config.toml
num_attention_heads = 2
positions = "rope"
extras = ["capped logits"]
init_std_o = 0.0
Each number is 128 + 32 x the weight over its row's rms, rounded and kept within 0 to 255. Layers, rows and columns count from 0. Numbers have three digits each. The size before them is the row's rms in percent of the matrix's.

# q: layer 5 attention query, 256x256, rms 0.0828, rows 15-80,142-208, columns 0-63
# k: layer 5 attention key, 128x256, rms 0.0869, rows 14-80, columns 0-63
q142 094:132114100075123129127119126093101107126064143167153148174137130076180175149103127118055060107179119117133118138097091146169077134163101135096112104144139115132157162145134187117104100180134096
k14 086:131101143086150113128149149152133126092145136140152134120082101115076091098183128170129101156099139113093138106140211058128103167145102123107121178153158176126093139143150088127109111074157124
q15 099:121144135189120061114072118108173128104139161152178154086141140163098170134062147105116130106175110148103138136142169144090127119115126129088137095094113170105123162142128073095125091172119095
q143 091:120060079147109150120129109050222130087087166128111090152128207153146125078077157096107124130130127144197106115171107137123124114094055067140089131118125084131122087130136159100094125162157115
k15 085:108108110142115124164129149204111052133113176077069094097138129122054150100124045092109105154152128116107170131092128137142100156132157164115146092116130154138188137159196191103132133129127097
q16 081:156141175158178086138115085110130141207131082150092102107088113135111055147114104128169081107152063132146098133085135140216147118037141150151103186118155057124135093161104120116139204134131148
q144 089:180070132110152125131074056146124170119124087204137135111096121132103118090153122140136082115120132109157153184107104140133123193078130148171128159148142116088107097105134130161136151092084154
k16 083:155105129122200124119191153113118146100170123097103148112152172146165132178171113095138122118150128178071172113131095053130168142106118126179088122158050136130116128122174169100098071126110094
q17 087:137161122112172107186078145147133092120108159161150155107163067147161098166123100089079172122157115167149133143130181164185144115122137114097112139160094116151203133089145150130125116177138131
q145 091:136060093113150162142187164170135068113155101105136153117076132139118081103115161131125125141129128115158156116147145107190111156119113130116134109112179130062181117158152079073184199134090109
k17 084:110162122149097181137057096091108121143177139142138146163080103105154104146121096140154129110189060138159130106124193135152117123085138145147046133122105123105109121173158077135163158131149118
q18 096:132127132110140119169111132144127083174132092126130137092151142116144148165198104121113084090139049143161100071069108046170117113112155085159169049086125087113112099114056150093114125141100106
q146 104:106132153082136130117056102139147123128094083146131167171190079144119128148170104113162065174080150166073084116187144110098141063152150056088197132083134095122117128123122149117124140182099146
k18 095:158125127145146150199120094100126114136157125117104195158172138142115106111072165133090228125117176150170158160130147143116129138086108068070075120123076136186143075116197171159124147109148128
q19 098:085125109113136143106119135121117148123122133083103068076126211183085123111082116143104106174196166117185182135133108114068121150121180165172121165098155146106122148126136161099160130109166086
q147 105:108138139086095106089165109158192168077143108179096111159127126107130097143174147143087120094106074117136084159165142144136092081100120111156181078121162146131141146121119058064205193159137105
k19 092:144095098206115085140034158039136149194128139102117121089148121145126126108180103109139139166132132145131187114130114121126139158151129101120165144145121112095116170136150163164167128134103153
q20 097:162086111130139133149112107113134218164128111072123093124143128118142145074139130170164192149152110099125146158124142117126101110127089128165144120038158085118129129181157143117115124137086113
q148 107:137103120122110147104113129030165079098154148142153112103148129154177218076102099110182147134125119159126099125224156072071145113152139098117167112157108104132140110150132085183191145093187111
k20 090:153107124156104099085152105147147169126126125122130157115059147107140129123163070137103129181100124088174145170102193162136063116101099115149132155184130158120113105149138105092117152101100197
q21 094:181162165123191155162172086103101175166117078091119124165122131138122088156128099138153149125133056141168103189055100135167159131153134160153133214101080157154114102136118161153127175093109114
q149 090:126149134211077099144142142150127176140158100082121124126152169121129124132104148095073159133151122109107122178143133145151125186104165118181175118089148112086155152185092100126104102159119110
k21 080:040156155145161157163098141068093125140153144115122103127147113080113114044121157085081171170171142107145127136145121195138112133129116106087152116205158126125060124141113102134132154089160161
q22 094:105166163141109138120132149093128100117158066089076131117118131114115170116147126167116145102080135126115147182179118163149212135114074150169149163051133144171119133129102141149134139091158134
q150 105:083181116126161078098060116156147108052130153150087166144139062099044113143128138082115117159097096074135129140127157155131150148152118140137127072132077114168160160110127167095107115100036059
k22 094:120148114164131155121179106126135159155133072153132115171098162138153109121130159158131114107141141194107128105112110157101130145088187105131111108046110167105100096132071103101120153107129100
q23 094:099126065123080104176130151136120106180100109124153116144089132088128095155142146194158109107172142175132111116099126085084109183143172110126115130123102127133156166168175141121162144126217151
q151 103:123163164113135085180100143128138107160178140055111131123113093096109123209111113095187127158125107155112109171096115120162167109133136186097158101118104099166110106119070183157122080118135083
k23 097:170119136177120122099130096171118183094125140158085156099170123138106117187119073078085087093176150072109187144149141131163171106122094110098131063103117127114101108072107177093094088096057145
q24 098:105118178113075177149118121079115153131154146124124083125194112099135111141143100054106084106145119067136091144106104139145126169122080133126188148109173086115057136133113154138180134109158122
q152 103:140126081127135100131137139092175124053159117163085059093159132165154126111107113168127124182144100093090131151130137115105083105102118161117141091106113084156081117098171152093167209082059135
k24 096:087089059112145111108108173139133102128135166065087181151137183159182119170122149165136119151156113114136127145145133107151161093158158150171155122131088070124202046125101128139190064099156187
q25 112:154117178117185126134164173193147107092101095174159135104130145181126151179190175105149126108103147157145087134136095152128089149120133115192135108170153140160105171108100100124110188135133085
q153 104:138161191122154127165143188075165145129080128127071129143104121228146137161112140096163096162150208164137137091111092181132153152185086136093107136049122143191112108092091131136138145073113073
k25 094:110162081157078155127108110126110144113098139165129086083139142151172148169133112109131123126114137082105165107194124094104119109163089126128151048113142107163087118187120079138159113074087106
q26 101:131148062143114161130074099085137195128129058107093144102098105118126155126088116112196149121111123164104098144139165106149120145103120075059141114066098083170121102145131163104158134165133133
q154 102:123104145149193139151115145109177098119176113121125121132163120169137136109036084127146094114143150166083128148123110162131135150100149142124092183154139104141187167118119116131168166150109094
k26 087:117129110168181184173155174167133103115141101103093143140166183158136102125137154128090122226144100073125131110134060168092164140120151141123150113084155081129174101120061123097139116151105092
q27 099:127138107133107095161137114070123149149137062066098146165143107180106120104146110108079094133128126138166171079140194124115125124128119081173185086101088156139079100124087155115139206140110113
q155 098:085175116136067110110111148114147147122122128133178165164131090175162075131127105128112159133108126115118101150132123118176111071139148124094079115132068136141129129131153150118139181118135099
k27 099:149133133149180132115096160102175096129086118097081045122105155184107120112165135160125169123198149178077139134094136113161129131105095148136099099221179126188123084078155083157107109162124172
q28 093:114083171120132190138090071151119166106190184143125100124108101093112166082107125123132154138108117096116105115196086120091149175200159150057098107113134145107131131151171144143137075113137115
q156 104:065165110136153134081056096067167168079180163116148182134189146114141135126123082094105189150159147084120066128159148105062159166138151091128105130160101153168124170083212141113139101162032143
k28 095:130115145141127115115185144189128092126112126163119150143197169194136110157132146131125100154128170098148187091081081218142081087182140135157145109149154126151127168138122127078089139159181103
q29 091:173114130109082112119109115121143170137192163103116139129091096068096111104105155147172132110104176098064102113127188125074096112137096129111151190093139167113124145126103109091154122153083148
q157 101:118084139197093096166090118095119117145134133141051118095137133133202125107120140128129124135148159134172157118145127117133176164168055115121168132065085144110090135137117157121144108108095143
k29 099:081124133137115175138108078126092129172185189102116149106114146140112167161093089101100132151171110080167099174116081120105114119059121091156130122124123207172117108095201149172150183123139154
q30 105:139135154123102101099160111099123094083147130149031127140132170110147111181134099069131038085145128152141173145177165121080119160141093149094159094106125149200108163173103108153078099064229114
q158 097:144083148157088162150183172128084145173115173153060129131163115154118158102140124134159138107120151142107131093208163126163144099198125174099138090076167153155122095116143149135130091150112131
k30 096:156118129100086118209142156170136124159132120142136138164154172168171093211151113199118055186122153096156123137104155127138115142217128172141134107152149171127182136147168080190124103156084121
q31 112:161124118140174129145145138133139077152138108141123101119116167108152118149102066145063193094088127141127095114167157139131162138152171125119047157120127179115084122167194100160114118128118110
q159 099:112091152179096132108113139091202129165088105172165103128117119164151139139102132128119136143103144164160166079126203122156130132104077064145168146108083122081086168141123142060205141086114134
k31 096:151081208163101145155111130068062142142068161179072119128095115150113091099123116121112086143126120139086157193169093134141116101185093143177169110086146114123140119117120115126098196162129086
q32 100:128116179113134169111145113143024113172082117148182122127105087129147087145147144113060060102095042168121179100070126146112128139118118122133131138159130118134103098161103128133115125118126095
q160 107:151113099089131176178161152123159136108098117130108101106158184105137089100175171114134088085109127158178098157137060153093169109107111160197110140103157135103155133128075110159092178144155159
k32 102:162145103132115113079123133071141140173134137126113151160168150144119169122197134077132099103173155163132137114175148095110129130136066166057038146127160153140168185139156103197142131131106167
q33 102:184110155084106153131070141137126106119123165143070085200110121095164145168114090137138166064098140115111137115145144115126089138097160059193096101131136103145180161112139143104101152142127127
q161 100:165090102175128090131125165200131096167104101086124155091124115094101182131137108154135131125109113124124164094159101150178088136127154116127055084190072126127115100145080129115170105182184103
k33 100:148161183146187133176123123125151139143137134148128070132095122154156107150134102065153083125076117136087079109106091123088093131166082135102111116151098124123137149116067058117111166182148134
q34 097:148111096068109112119152109094110138092071100080106102113154080178123128131169127091123091149201141146162149172120129123073073133078162184203167171123103113071147126111120159148126106130088154
q162 105:150144069178140028087154140168162123091106177159066101134110082175169160062168089144124144162098167126150102069114087122151096155204114081130135091156165135075131140131115162122142147133151103
k34 099:159120118134113101107113145196137086194171118135196139085095124128169103135161168131114141181089188118142096156147152071097078156147148156186143120115200100074121119161166128150116192144091151
q35 101:105126167177144126126103154170036117109175161108146119113132127154176078100153103094123176097192111145086188124139141184180125105124143125139158170117155206160177155083127144125114052102115097
q163 101:138096082133140147124120105136128160079095148133113083107175131111144127128155054117163136109104167130100114137157138097145111104109191083140158112156070105120150165097116180104141107175152104
k35 095:110129094117091102120143141152193125127127130147130119138108079137163191136112112057134140110143128100158131102064115188125151180151097141151169138140090130139163114140122145046117188129092122
q36 108:072144109110131133146076149185060082149124149114116157139121145214156126144140145086140132109154105099124118104139120139129157111115128146166098144171100106168171155107130107153154153172115117
q164 092:189139164100200159188133135145093146134132123108111141116148082156103093151104122103093136146079171108161158115049154135108175148141140150115136077091123123106165180128143147174140062121086111
k36 094:158126160138152142134179193130152139096122083083126102194113074106067090103188141185137146137053144166165110152127126120166163157104089127093068153110141130124126181093141172120098143136157129
q37 105:097098199127116092091088091157154145164151107161131147099146139112093145043093106152148075126167128064108087113146140106130090142186175086170158109117189111121092145135097149087124104122135150
q165 095:099165142097123101096167171131120108126140165119142105093132140161222101096122117134116133132116156161146074128115110142087113151095104169112095131176088128136173106118044121108095141160092132
k37 094:141067138101081155158104136146078107132132057103099083113183152108161164127123120105137127086104184109081159149090086203136086114133110114136130164092106142152168152113216163143182112111130138
q38 102:106158146162121129149105139176115172135188142130126146171132138155078118149131110137078109113058138128127095106161084125147060112152136111138132075114072143130120164126147132117090137130149129
q166 094:170093132127071149075119173109126082146151046164184147101136149106110065136121128098076132116142145137148175150102163093112171154084143105187135150172153107117123132069173135150154154189178153
k38 097:122119133082128102113110146079121126128154115145169087108110069115150104119147175186147098090160155122217060100125065134094159156090134133144147088098135092108102107122170150100163128177047092
q39 108:076127094124171099104134121194091099134133104140128084084119145119159124154119149088159145177068138121111173109100136084147144140100116114126076142086157143184134108145090105136091109133154123
q167 096:165164102142137088174174097085126146087161116105119111181142145160119147102144085133087125128172172117109115146140132135152121190121122100147163064164121177094119168147134091065093110180090141
k39 106:129114103087115094160153129120094172113129182133083109214137178129145066120122130118175089069157138114159089132178157130160118098058085134141124114060133093122133142114186183174063099094122147
q40 113:113133150156139149084092065119169117127126143141122088096122131099150123192129158120105138098144127149125091102118162095146138122140130144117098116122108122184057167143128104141128128050157147
q168 089:101157099142168137098112103134147138087103118099217077130070136184088134122118135116168133169135107124117128107121141182119142106119124159127117140127116078156096093186118124132108121135149083
k40 102:154099197147130129195110074134087153120129082110129113100138129157147106117145145122178146130091100109098166175117132148123102059153116198100156150090157171178139161160155098079139066154057127
q41 107:126089121132087116179132112153147087083092104132131197076110106116209163126064195150149129137194171200194142152135107121205082109134201120097112096195159168156181113110050099135099119135124108
q169 092:133200106125149092144144151170163149162076184157116142118102089129141156143167162169080095116141174143157126134148164122127140101112130113149114090121119149107139152071139181172175123159110111
k41 089:108092109110171123094176085085158086110126119107127147109174166089132141146109139085175101129120083183125153130073156142113146187158109150136111142177073137138187172101122107113171068113095077
q42 119:094105154135125131162094141070162119068127155154150131154132134166159177130118108184194108136159092122162178127123129135160113112116118128151142112099071189154167095147121133111166123116124175
q170 098:155170163115176118152145107116147119060134110143167116138203151149129075129105096179139140140185119056100142136059172120148155118129105141107151125158115081121110090127143178067126115138143142
k42 102:165148075132114057062113119123091107177101152118154084135069116117121089115139159099024166189124165067135150169124111146123140153110144100132147149187071101121114127120118113113171148149091122
q43 114:113126099125100136190150109112126144125178148114117152126153148175128078096093142140072190146148125137124166117049151148157095113111153098089112113121142143121146039203158127114116183104104122
q171 088:208092118131126160143091113160125122164100129150122085110094150107133107080097089102132096136123113144176128119123153080166156104113099117078145066119146120101158089129159130179138113146117208
k43 105:116122179100134126142194129136132132100115127131116150173138098128064132112120167140137150122134031144164112145122112160193200155143073095203125111136115134195092183165140104198118125086123133
q44 112:090089145167128132087098175198094148113125185138077138073149164176108130133155137168130136109123065091148169135130130103139140143148110136158133053076202150124169138140063089108142090121116108
q172 095:193170162088124099140106123111156165157148087178155178149135121091176179098090187151121144115122151147132090100145078187095086102159104124141188152132126147144095111128124142130176137146172096
k44 109:087110153160129089118103147150178168110107136124168133129114170119186130118110117125129149120053149125116152034071106163030165178158114139103059144172162080168067114115132145114118112137136130
q45 107:127160143147160103111146154182139071132104113098135122071099186098104100131069113114163181072143087093098124106155103109140172109134134072157100097125125132145106133170109121091151182120109119
q173 092:143136114125169096175151139110093136061141111076179137162145149138097161081181083088111088189124155135127076115121127119151129125115064142099165120176073117118121124164098116105156183114189123
k45 098:124170131148104152122123192126153177144118170122180121152168102069174112072103178112095160151101087204128130157156117215165105117161117157126139138111089132136091134150110098170153110113134121
q46 103:119112124153089107141141058130124179109128190115053137118081132104155079157121138075117167092129122160102162151139129126187105113112160104148175118112102133074170175154156159133103148120110139
q174 098:112165091172146154144172111143145180047155148186113135103129121081101073089149108116134128146159074138168208146160106118113085144086108130141121171132074148116151175127071146107096100105123150
k46 103:100142144124081160123122143116150099153135104099151143118090095108130158114152128109131130155099207129116147089162139082100141175143089140193136097157121075167135086129131123158156135114089183
q47 113:114157084138096148119142109153172172193120099150118145104171170098096060136124146110069144166090173137130108120131142162117152134137150156144155155146090054090124140151162164129119122131133169
q175 090:092195142143143173185158161112122129126133104147056058109114130121170121185113172128083078089099183162090123149106104130131142126153135154115181154170124131122145089143140116162091162160117122
k47 104:140126118150187124171114131156129149172144113146163162093139154178212148133123179072163125081137191145113138091099128143122088155114134112146124125181141131141094130093085118139135166139049041
q48 107:114106124172105187137071137131116117162162104168130115108151196087140200201125103126105155107138157095143113170195117133122161089145157148092101152114129126128118154133108106100111126123127121
q176 094:123142171143176116109072135091087171134135195128081074157166151172113165102127093119151130087205134103155125139101112117161131120180150116088157129100169127160161131133094174122144131106113136
k48 098:140118150077136122111152108115138144159176147106100144086090104110138118220109110132108147108114103230153099092142129164139116097121081181164116133114073216074144132099114169100123131156121138
q49 109:121103136059076115141115128090070117045145137138168090114157103132092110126087135133101089114124179117106170108135101123142097201159208172081141105097082176090131081131143102115129129140167163
q177 086:131123080178175109163103137135127137087144148138146136100134127158149138126152123113114108144144063047081124154177124126182104162145147066165139037115161077126147085178129095071122094122118111
k49 106:133125145114120164124166111103105190141128041153097176172170129123130101101138178190141150134147130197156149126161085171127166186069152080097068210177136110118162110124106126142154171171104083
q50 105:141183156117171110155141171113147118193121101141084174087098084074181141130123127139167104095102072089110117130181173169110117069128155120053115105104089126092096200115114114101211087106106124
q178 096:136089157126082105179177160095106127096055131055133131177161139170151122162125118140121133157098158129111099088182102075155129159148087120171121103112185112157158133115150131101191109119107098
k50 098:068167121140152113147137153157117132134143149162164143130148092144141097137087092158166146125132122153095138165171124114156151176084143197074131150113064110108125155142158144166156121140177116
q51 112:133138187115084128086104110136109110136164164093142107134071089152111082068166144082138146106114194160114141148137119080141098067194165150136104118185130095120132129147126182167114143122089166
q179 088:136152112138121201142134106181207127146153173097091138114078143136096173137154129151165129109057115078131141133103092086065169117085114157176143161200165156140142161172106149102147139151248132
k51 105:140124156135183135072110158143127110140116078152135128093108131143125154179087102111134105151092155126151120153206112205090148126099114091146107124095143195141113184154098144249108115119161127
q52 114:111099117100115172142188106124097117116165078127087097126129106160144096123085150159121118045137144141187202146080091169149189113098159111119128159158103107104100045134119073159149104109117130
q180 092:152117133050150170128121072115050160176105132097144130125132142093114146184068160100165128189137088162158081133077126187083104145134144141174114136139087138143154114176167137170162171094145160
k52 105:125122093085173086156126155053084122138152109120093082135098133115095162118153175129109120102200090156172161096125139133070110075169155141121135135113123132156175067148158114200155152132208120
q53 106:040126086155079133138179091051118136110118140135184084157096113143130100141163120108154086148126140162143119099123148123139178115074082127065128127158197139118104072138162085103114110147061166
q181 101:071131087128160144156165160197125127127182056083102091161092129094135114143166157089124130131114124110151127170079067117156159139126112166092121172149113107179171097106127102138137103100096079
k53 104:086169177098147123120101092187187093200146156109131169097140147182148128116124110172126106066107143184153154100168103114116084107117083118165070108103129169171163122092109166134036086170096160
q54 121:133086073178078101118231087120124102167114115093113155132162088171139167167173130118106069138092144133167102107113160142121117140134046111163098188085119148138134089089106126146126106117129127
q182 086:132163151111150162077152152068135101137090180149122159110092186119139132101156149140082151070170110181157121132101127130125150183080094146108121093137133184106159153172178137119141136066129144
k54 106:100075114127118165115124168112095161068105093113104066175115089181160098130110147161154115121138109132074102187077196154168110199116112090111158140061182185134081130160111142093131165142095076
q55 109:159157156134147107163055177125163093142130073113115091133137108152125091140173160066136139159157141086108115124144137119201187154149098123104141147124157118111157140136112189072160067062108169
q183 095:112075117127082145192132102155153166079139091173166173140176104028078094170140075077100158116138127181134118106158107132120093168084145134156176108136107153122162142152129106196114108094081142
k55 106:126129175152111124130105134147099178109162220123048139126082120105180135111139153162118104178148131165115091100134121118171107113049172065133149071124142132132132197120149155121098134084135115
q56 107:128126130111111153131174112123091168162078139152116095164095093151116144122130119109128167115118132173188132084159154135158130104087123067133193092195158187147110129128121142138092105093130101
q184 096:087085116134169137093150116155114110100141114124108117099137138094102147117108103175140141189149149121105094114155173143143170129194128094081141127121168126107133167150156135066144166135170126
k56 104:097150121128128122145152142089164091114148129131108127143162119128119097138181137134181070110077120104116154095098129130128139081128130138084168114098154114102148071158113102139136121110103151
q57 107:157110100150126144159096125143153159057160123132173119105131120117135142109144182096175193096123149082162097105115104116123130152159137103151109104110138122190131109129147098133144110162150164
q185 091:096127167134129148112141179090200105145068129144144124133132167172106112170058116119103076089129126166152125117123096142104147158058126159072109147105051132081107162122139124144150147083194103
k57 106:145137112152172160098149128058134123121055120151201094119112176141074110136069170236123164146136118109099144144134103130102117115107112153105143132093117120089089133109116083097153169134125103
q58 108:151176110118166103176111187119106157168026142125141110115166132095120125089152180122155134120136152123053102090116100135140136152111070058067144118145141118081200100132142123152180096119132083
q186 090:145112108135113118122141163073109145099141130053101090111111131114061131122128143150106024160138141136117114148136215109143106095167171109156139171072128135093086086094113150091135154101139146
k58 101:122164172136090101178147127099102062174141159112122145154145081122043134152088134090137121132106157146129169189090150152115095116098136119174127078105148157103112085128150151106139092141093147
q59 110:125166106085128131103157137134102092087140130170121110136121178132164189128113086110125154162094144163137143169131132093116155112124155130150172127128126093148137131136137170166115116146145069
q187 092:124090080165087089151165114122113087128135120162199077072121110156157183140160101148105113122112078146094084153112073127142123139074029125093154164117103092105067175151150125115122150149128137
k59 107:110095122119096099135122108164167153154111180112168141155129138080181119153067157149071110090154158112110143127112146113096146128124147171169152074151093122130125159110084133115079093105098171
q60 115:112157181076085167155124104198141123096106121141128200115140118101150099135161116129144108118097166116123176141148157114098210105131116111121132125199122118124173114151099116090117185099130092
q188 083:090129136077123149114166096216142108132183165097109144162158184111093166111071141154156125105191144122142170180049101178116172114105141163170184127198136151173128177115125131141154153117157127
k60 110:164138148175115198173113087138140119072118223104153154165159135169136133100079117155130133161133122099141113097161070171075083080118087148154178144090146124117126201131114122093141127121148149
q61 099:132054119147151122153119150127083109117089141127153122115095103116101140174104102109119077148129162131181080167164140175201172176175144083127138063110132163044188098201137076138064144114106102
q189 098:131144110100110142111091160106118177164159069179179139064127085126111130188146147139170122113088115157134139187120142089129159100154141152131158143123142144096119133100090152149199111089155136
k61 102:100142157104114156128125147092127176107127090104119109115117140113104154135143112118103112109133094105124164114065109139098131178075077146126160155138115128112149119114108052132135133144096154
q62 107:149121139144046171076165157095132124114174171156069208139187103130107157112160080169126151125113127124086112116173182162177153133118082141154165158129038127093174135134151098190181153105119152
q190 093:162195149139155182129103102100151165120170113140138094119155147117164133116139075135163134134130131145108149101198183126036117130141143106161146127062154076115142112199094166129120125127203137
k62 101:114123115087099086136116108115098121128134169126152082113128111142136120164157078113111146137104143112181130126143145112126136127156155127150145053150170108131130080116121093068108122124091118
q63 108:185124177158164118133126146122177090129146111093115118103133129123109116132113168107120126122151119106103139124133183162075164121128144123139096117072133087156134120075186102126104076066180120
q191 085:174142131101153077153147165133152147147141130061194117116160055174129139117126099138129095158150160135103106126113222155145148157134156202138123059102082166155111124142132112129204156120147159
k63 104:086085124151127105196113150125110130110187205142152104135100122128112141062121095159100166170119164176134071173136170128115098145134120115093152124114108148130126163203107129122056079061103098
q64 118:152118132188142100091132117125123182123120106111123134113116204144153080078162096151059122190118179118138119104074124090121111073101119162125093102140119098140093050092105161091123174160115153
q192 088:210123125157114121167113169135105161135109123134128138134116112135178151138131090163124110154097129103129144094136085122100083136110034111098115114126110096203095154139170167061078115125132094
k64 101:158144151105140102144135108091049121122184090104167151127152140081157105137130184130136142090127107184127127125115113057169097140121108088146162109137092154139127142153154096119128103131156113
q65 100:099164081173135113142108140069175116141119196119183086091154087135110120197121076175157145098108094127126096144155120116177101172110144168115121067143138101141147121140180124135144182200113131
q193 098:147141103119156132145127125164195133127111124175094166109109130173122080140162091122116067114130163134092171140044086116136075142144126135138059088108142154181138133133095116103111077144118131
k65 102:121088092124138146059113150184093122096136090147157188135155119163094100058066106097155142104085136229159128094144142190112053103125105099139130086135115122145092085101157155101108090154142044
q66 104:128121068092057101077173150164170182170190081137187152138138193144115113101109159113145157122152179064152162133171190144109131073149155201169084179186127123145094050116115133158163133097143112
q194 094:155105112120160206179128120166153144087154170077113081114120113138151143147145109095113152099112145123128096104075089138140146131164175163101150149114143093081134105110120164157101082073143065
k66 102:095199107138111155125170102180139150108111139154149133130091168146131178139089167116155145150126089092119103134075141082102074148130150121159189192149139103106141148152145120145089145142089162
q67 111:136074093096154159092139148137144118229141131140117118099155201071122088186123175120140074143109093175137135109127119148126141083177137105125105069139082130107167127099095041155115158096066114
q195 096:070088126134083107153109137113161133137098109153132130138149104085107097170074142064166134124134103112149116075123116145116127117201172069124121136067112126121153122187172150120071158145147102
k67 110:128118122115106179177150131143184124062124110113113092170129127097142086184173131146140159095099108113094180156168190165143137159172107101089192173138222126130134108089126135169132111139087144
q68 116:138100080129151126149139134164059072077064155114103114112092162158185146152184099114127146126093069147132128131138117071163093087155116136114139127082230095099095070171113126118129090101117153
q196 093:068114160080119176106129151117141123150110153111103195144151161160099081185137127131152162122098107136140095137173136165122115127132116092153118179165092128162092125114113098125132102163131133
k68 106:094054133158142138113130095144154102184074064153097148152117089088096116119114151094096107123136180124118155098122129167094140159096093124116177136159171194155129084141163107146096100118095112
q69 105:164060106194075131106137115122107114151123179179095089094132128140154164081055124152124178126109036135140125144176108137118118076137152130093128105127167118097045076107133165137121140121154151
q197 102:148139146118164146101124103103120102109181083143098101086114169118129164152090130068114140132167119104124146152143192122123185081183090151140119043068096140181147075105174122079134072217112109
k69 102:169083129050094157142123206154094128180165127151125115144124179093147103093078153093158171121129185080108128130123169118137129127169149146187066186164198145154130133141131109152133141118132162
q70 105:150161161163097133097116193135106189123195129152118120124083105124142143160154121077173092155091159173169089106146164178144084074173142204117165122064108099160135120096058139166057140143126121
q198 092:140123134128164132129036160085130123102135118090122121098118107095033143124048151065106116093198128122154152118137149156088139084175130186149136134128106196121137155098103143144182099101133165
k70 104:131209155121122127157128120110181147084176117117077077113147125129176186152144140156109055127199154131092133065164128149094129172116120132119113100123147085075128095090112145070099136122228087
q71 114:094082159155123141097114163187164116093060073111158115132138180073164080145113098172104140126183135133155135147134106148050103172132160086100116162160111079104128098198149102132179078161131141
q199 089:127081157172108178159103063061129136118110118142085047185157137102152143127140162169152128121061097047127158122182173097136143107160113122085110109125148142127133128108107061148090054122076167
k71 108:096157104092187107111101118141130163153095154170131164130166118127093123148123158125149157199144075122106114111168139107101074094175121181107085152154211090070183088154153158093122116132100101
q72 110:094185137117094158113168155124132116155180093080115153164148123114139129139177095138147123121171102168039086107127148133092124107128151146131147093098167090099145170076071130134151171128114105
q200 090:154117183146089093112122102095134166094120123167149109153092176151134145134121130125160104178137098095132127148138146140084136193083112126151133145159093148106111091166116094170090154084125105
k72 104:140109125119141091101085097119126148087158096102129163060086100098160108070097098192209126120163157112157146171083119131163128078089067139077180106110123116077095066077158141124116101069154153
q73 103:073112149130161126037121130085152160137045157105118180145103166098118083137086174090102074202176147141090124135138117141098134169132148166116129139108148101144081142143066109125150165102147121
q201 087:051082209125178180078135129089125140109156078183143111079112138097104132158130108151112143086107084120139158083132137162144116103106078113156179166114116189137106165142123104138134120098128135
k73 102:098172144133124082159146156097159099170100118159159125102083111120150134102121177058093110118182124130105058152183109089170116096108111124096144145169184142128180086084150129117137106092143073
q74 106:118093089161072151153126120122116091099133146120126163072133155120211179158102117183121163119152143151122160135087107154208133153155181119165087111130153112157088087112150097081166128174129126
q202 097:171126165187182156070105156122105149071073154129073115112110108137084110088116111096125213189140147069085178157158114122155167149171135086119128135106131150147152151139121101120142136122116083
k74 104:146063200071122095214107098176145164154108094089176100134108141190129072161069106167097174105146059151202110159115114177082115152133134141190164113139124130155124120169093148134128096109197153
q75 108:126084155099187158126116118164112129101126161062120090140111143060097172143132152123191113179120174108187108129126113175159130132139166123144142117079159158131124119073166131161067076105145098
q203 094:173117150103134171149152167127123195144148129164127207136151075020080110137084113095130166114132111099111114143140132115102136094100060137129144104150093091149075113136098106144160094167106130
k75 104:141129119144137115138073164128149137121132167117079116119153138072141152103122089149162164153116123118151153165123148091119065130187098150057124116098165134176120184157081152144084125186147124
q76 104:133104147097149134151072159082084077142083101134117154083158123122128103146114148156134119104132054158141170156184121115140153079145128105132081140133145127110114186122113104134153116122111125
q204 099:098091110121112099162106117164162080119106134104137179145170116130164103109141157143144123114090136115147129134113117103160159159125159156141152141082155184104144136172157110165121077091129134
k76 109:147125109100112076093099160127128163124147089095077116142127068119092159139102101108066115125148112130166093179129146128156127134106102149194208163147105162113095140104068099142142114137122093
q77 111:099163138127162171159136174185108172089101141126162072121167048130136049098086159131086073126115093098128137153142196115139119097118107118133111193125151112182130130182071107131161177149122061
q205 088:152113065041125089138118205102125143112142151117145102153084096156159151122119136145119145111104182121119182128131153066163142152151100147086156113106156110096148190097110045133170100145140070
k77 108:090146090162127071157189149122162217057123083152090110174085129103096124094125121110126120177180093160161101108197137138128160084105084077093135114166130126116201127078115140085153124120150168
q78 104:135139089135101084101182145123080125143166106156171117129210117103114092162162097134084084124162099091099149086163152113147125080158160087141080109182119154255107121147155146145155129102160129
q206 096:067076151158115109105116081078158114100176133089115124176100159173132145125120087156161153130159118175175106162120140140134152122108153051147137107099135135079168047148118125141148208148083101
k78 109:141050103183133186066075076146112164213092163085104085125123140137079158097115143195100099156152138134117117173120134111098183075123129113118142092144134114072061095148149177153112170130111110
q79 111:152086122092103063126106083095108120141100110111125130106123120123079088131131141194160125147133169109093056045113090090118164111117125115071131177130152144185102148089127124119109124137092187
q207 094:187141080137171120118105095077131142183115132126131088142114144097183074120098119167115095145137137118168164133120122113111112136101135179192139119121119098118152097131170159120088091049150178
k79 107:134159090179092169103140096093129065151174182171184102130143150120123100103105156141173091135088145142122169147061103099175074100059119112112113098127126207103159140079147145112191170094132114
q80 105:118101103150130161070152173245122048193100114118128148167150119138043084132142168131120129074154128138141060044128137109170175110105145161120078064139110119112187086107120134177046203152205054
q208 099:133126078109119122131118094104123106035149086082119149131058117025156115134193163178132177100132105118162123150151113040110114117116138156140130150124123132136114133095103120069106150118176122
k80 108:075124090149131116086108047129138079114137099203170176127116110067182091148096154185132098091127137117220110083120138103113203151148103135116206185085119142130120182142125127121122148092086130